config.toml
norm_place = "pre"
tie_embeddings = false
warmup_steps = 200
decay_shape = "linear"
Each number is 500 + 40 x the weight over its row's rms, rounded and kept within 0 to 999. Layers, rows and columns count from 0. Numbers have three digits each. The size before them is the row's rms in percent of the matrix's.

# layer 6 MLP down, 576x2304, rms 0.0838, rows 0-56, columns 768-815
098:559423476528563482493457492464560512564513537510539548487465411515496468483435454462543486510547422405475516481570519545563512557583496454548462
099:481554539531515453534521546547498521559495478444481541456494487484531464498577507441492499499519439533433504522558508558512494535424532477510496
095:485490537542487484530509534518527524447460497577534513589465471501462517468474459527447489517411498556454490529461514547448506494539438511459539
100:506488510517485468448511513502495519464500480511463549543478493492494455463538538519607568543529500461469502465447492439487458533564498527484508
096:558545430500552500479423526527468492484459501478465542511515489502528490502510447566422466461532446494485457446577525473523456411461514520475468
099:452492502564509530537572505500519541532499473474474506470526433488514431562462468465426579476531528586482548507457426506481547459521507516509505
098:496497560465504432496537505507489490524522492462538521529473473511561528480486472403538452499576532468464505488481521507562465484584469454429538
096:498507528464517472525503477541468471513507515466579503498429528466502513465505466493492545499434515491514535502476480523420481577511551456470503
096:539516513534458517510537537471524571481502582510420533505555488523491484480425549511384450466535481490447573543506482539501494572463427463444429
100:452568505491558536534458539488559525506434485537475551459476491546509524527513480561615448540588513558546448512527425497563530530530564490494506
100:463592483466494529513526514526498536451517530524573493475534493549488492465543558520458472461485527505541561556556525514480513517438503501395463
097:513468514534490435572578553550480516376560506542507453432538456502512501503424488526548439499423494496478453518546485506566534548535518508458617
103:486511458470516494490469476535466509442552477491470464465534489433481536513519523507498520405552471506513506516449507507542530590467487484480457
096:556493506523455490576425487480502519541512502547532434544530540450562519495490443543533494476489500503493444506481494525525464493448577515500466
105:478545519466441479519523545455535516501540491509499518530460491592521497456431447503556556515477453497534480478489539565511537510497474448552534
099:508489565415364483494478511517529552506536487511505581427552483497531516489502597470466484506498499511512506527563495487457557503564528516535556
232:501476512570529509479553475459516508482511502497624483491495516480478535560501459499510520497502505489454473405508488510481477563491529494488519
097:449584419525433512555519548497449440519521527516547547505486476539526500493442442570489530434539461393487514470510450467445515529514486520557523
102:507516503441466514456471499544474481458526420543546531531481566454489475462415492480469468485460579476545516477496585524515473505486480521496563
097:522455494509499539563500444474528482491490474459508565495536477565546458511508461450562490564485532589462470518469461464443526472454510488530478
097:489588565514531512507494447500451471453462518488514465525564501468437550496489488495551444550468466518533530484511519566462519520533419472474474
100:455417501508465477444424475511474535545504486456512478531479544557524478501519550511501530516521501477523506535508606531471589498545476520492411
102:491463560558543473507538515492491550528478557405479569443504496553553549515502473530482467571450554444495493471607519492514525542470495503520520
096:501469430508435523517536471563548534478518512611510503557525578503497459531506483497485475497442465534465588509560497525454449530565542470513504
098:546549513502476438574554537585475477545499489494457515446543602532552458566467493528586474456454495511475518483522445514519447501428494540518505
100:423472474503484513534566499527569518481489554435511454531476455491504443445566580587474466486467456532530518507497575527437501497532538523441519
099:541543565518524517544521465507512426407503527538497518527509537478508489539487527565534537396434501414491498533533550472535523420538486549492471
100:569491494493506508489479484513451483473470527522511523467537463558416478493545558529537453502485469491456483486516495489466509491513522489541484
096:493472477479548549526479480465507470522550564530469461509522409496467528491475467448548467507547552471466511544428482499526487513430500470540477
096:480443520484519509458494510498464492565475490442528496478456464520442596478460492559488510457523490515497490508517537609460532483468477519607461
100:511618569542487468566450483450422541501495482512499506531493446489533404452486429512517529523535476565502579503443461415491490429464467458453502
099:473532528524492463518443555491502462402525570510443583482518541521486508511488497447499527482536496539480499482493540537527501509517531455520475
097:501453522483477492538445511510444528439464498528518504518552550454457489475566496518504541414418555558450521497515500505561457414535495473451498
100:527464508517577481535485557551440454433489477430443512521516483476553481519511433491519479500491484539534467461564480474450469489510449520472464
097:468449507482554511511432494512532437563530473497507572485456470518476527478448483494440467581467486531470521476522553480504480512458428432432508
099:523473485513395502525463541518478489484447477440495595534541491532590521535454460401427549580525482508512513503462528552530554501573468460390458
099:516581535497474486532515500457488441562458516455535514425509492462594509444503483502472431517524524485494531427479527478503528448508448567510431
101:487478581526456475463512460454469521492502444433536428587410478449440482457540554506505569470437490529492469527507537553509490515402447426526482
095:463460463465523520476574508498518470455477485454467552576456523513531523503517483433481507483524494430437510484509536407474481480532540539491492
099:517455541533466478556513529490447486562487537480507592461508452528461506493568524543553525520492489517585487510451468528468514485516535487472522
095:451489524493498507559454541540486489480463452528490538487506442458464510502509469492511458484525480416545523498493473521544473510512496539540484
096:485514480469523471438477485468540535514454603446530515398498501523512531515482477462593554536567490509551461501450496537500489477506474514485479
098:480538547470469536518529497495418514495508553468504521449491516490448520545522510456462494503441475495451518524483494487501454573488460560577574
101:446539498511561506512527388540529528494493516528491470426551507458469468545549466478478524546469467556511520492519558459518515466487486553479470
102:415583537455518476502533453526517564515443456503545507472507485509493503469538460495496560508578448545512499503501504480466527486498500487522478
099:571512477447477456554433509445473479515502514562542520477542457504507499459503545452504458407519516514518477483570463489545526512553485582501541
101:552514493569484429523420536494411495474438523531516489519577567477477408504584462489455468517522456539552460519537507578496524529496486540474495
096:412445503490527427515508503516521558456439497566470485467518532486532550456538534512508521566488522492455581517454590518505448528542522460532457
101:533553562521448494510576535577553546526515575525461470469550512480460569464504508441444529560510510480447448480501486489495447483488549501477491
101:479459482540502521482465490518439487521507538471442478534477493529495470452476552535511548597498533510471490483495521498557468517484406506448504
100:424404422488457470479524473447471564514474512457535507506545515442534521493490479461476472520425445458470548495468514484512538553423550562490496
098:510545528496518420463608487544496505482501533493526484488477525539547509495561521491394497501524512534467487527509466496469479548561470538479533
099:543488475490487462473493584540475521509442518532568515514509491484514507492456544501494515460476467477548436495523510480463544460442453517531522
099:587531473575470492493542418490453517431519482536451484520386480484475468497458538445482537538450455485500498468469547550513556474531466494533520
102:478517508451476531578526449549560430536515500521501520494524484528422487461582484426487484505521479533549479441454486553472507537440543578451487
100:519557528506567500497453484535483482459502585476491450499493509470471534530503496525547500481490463559549517492499496496475542503455444530434473
098:482508492480531505514471481511488505536484503502456499571521520490509522439600477505427435435419491487453483542501526474491487445572494494487511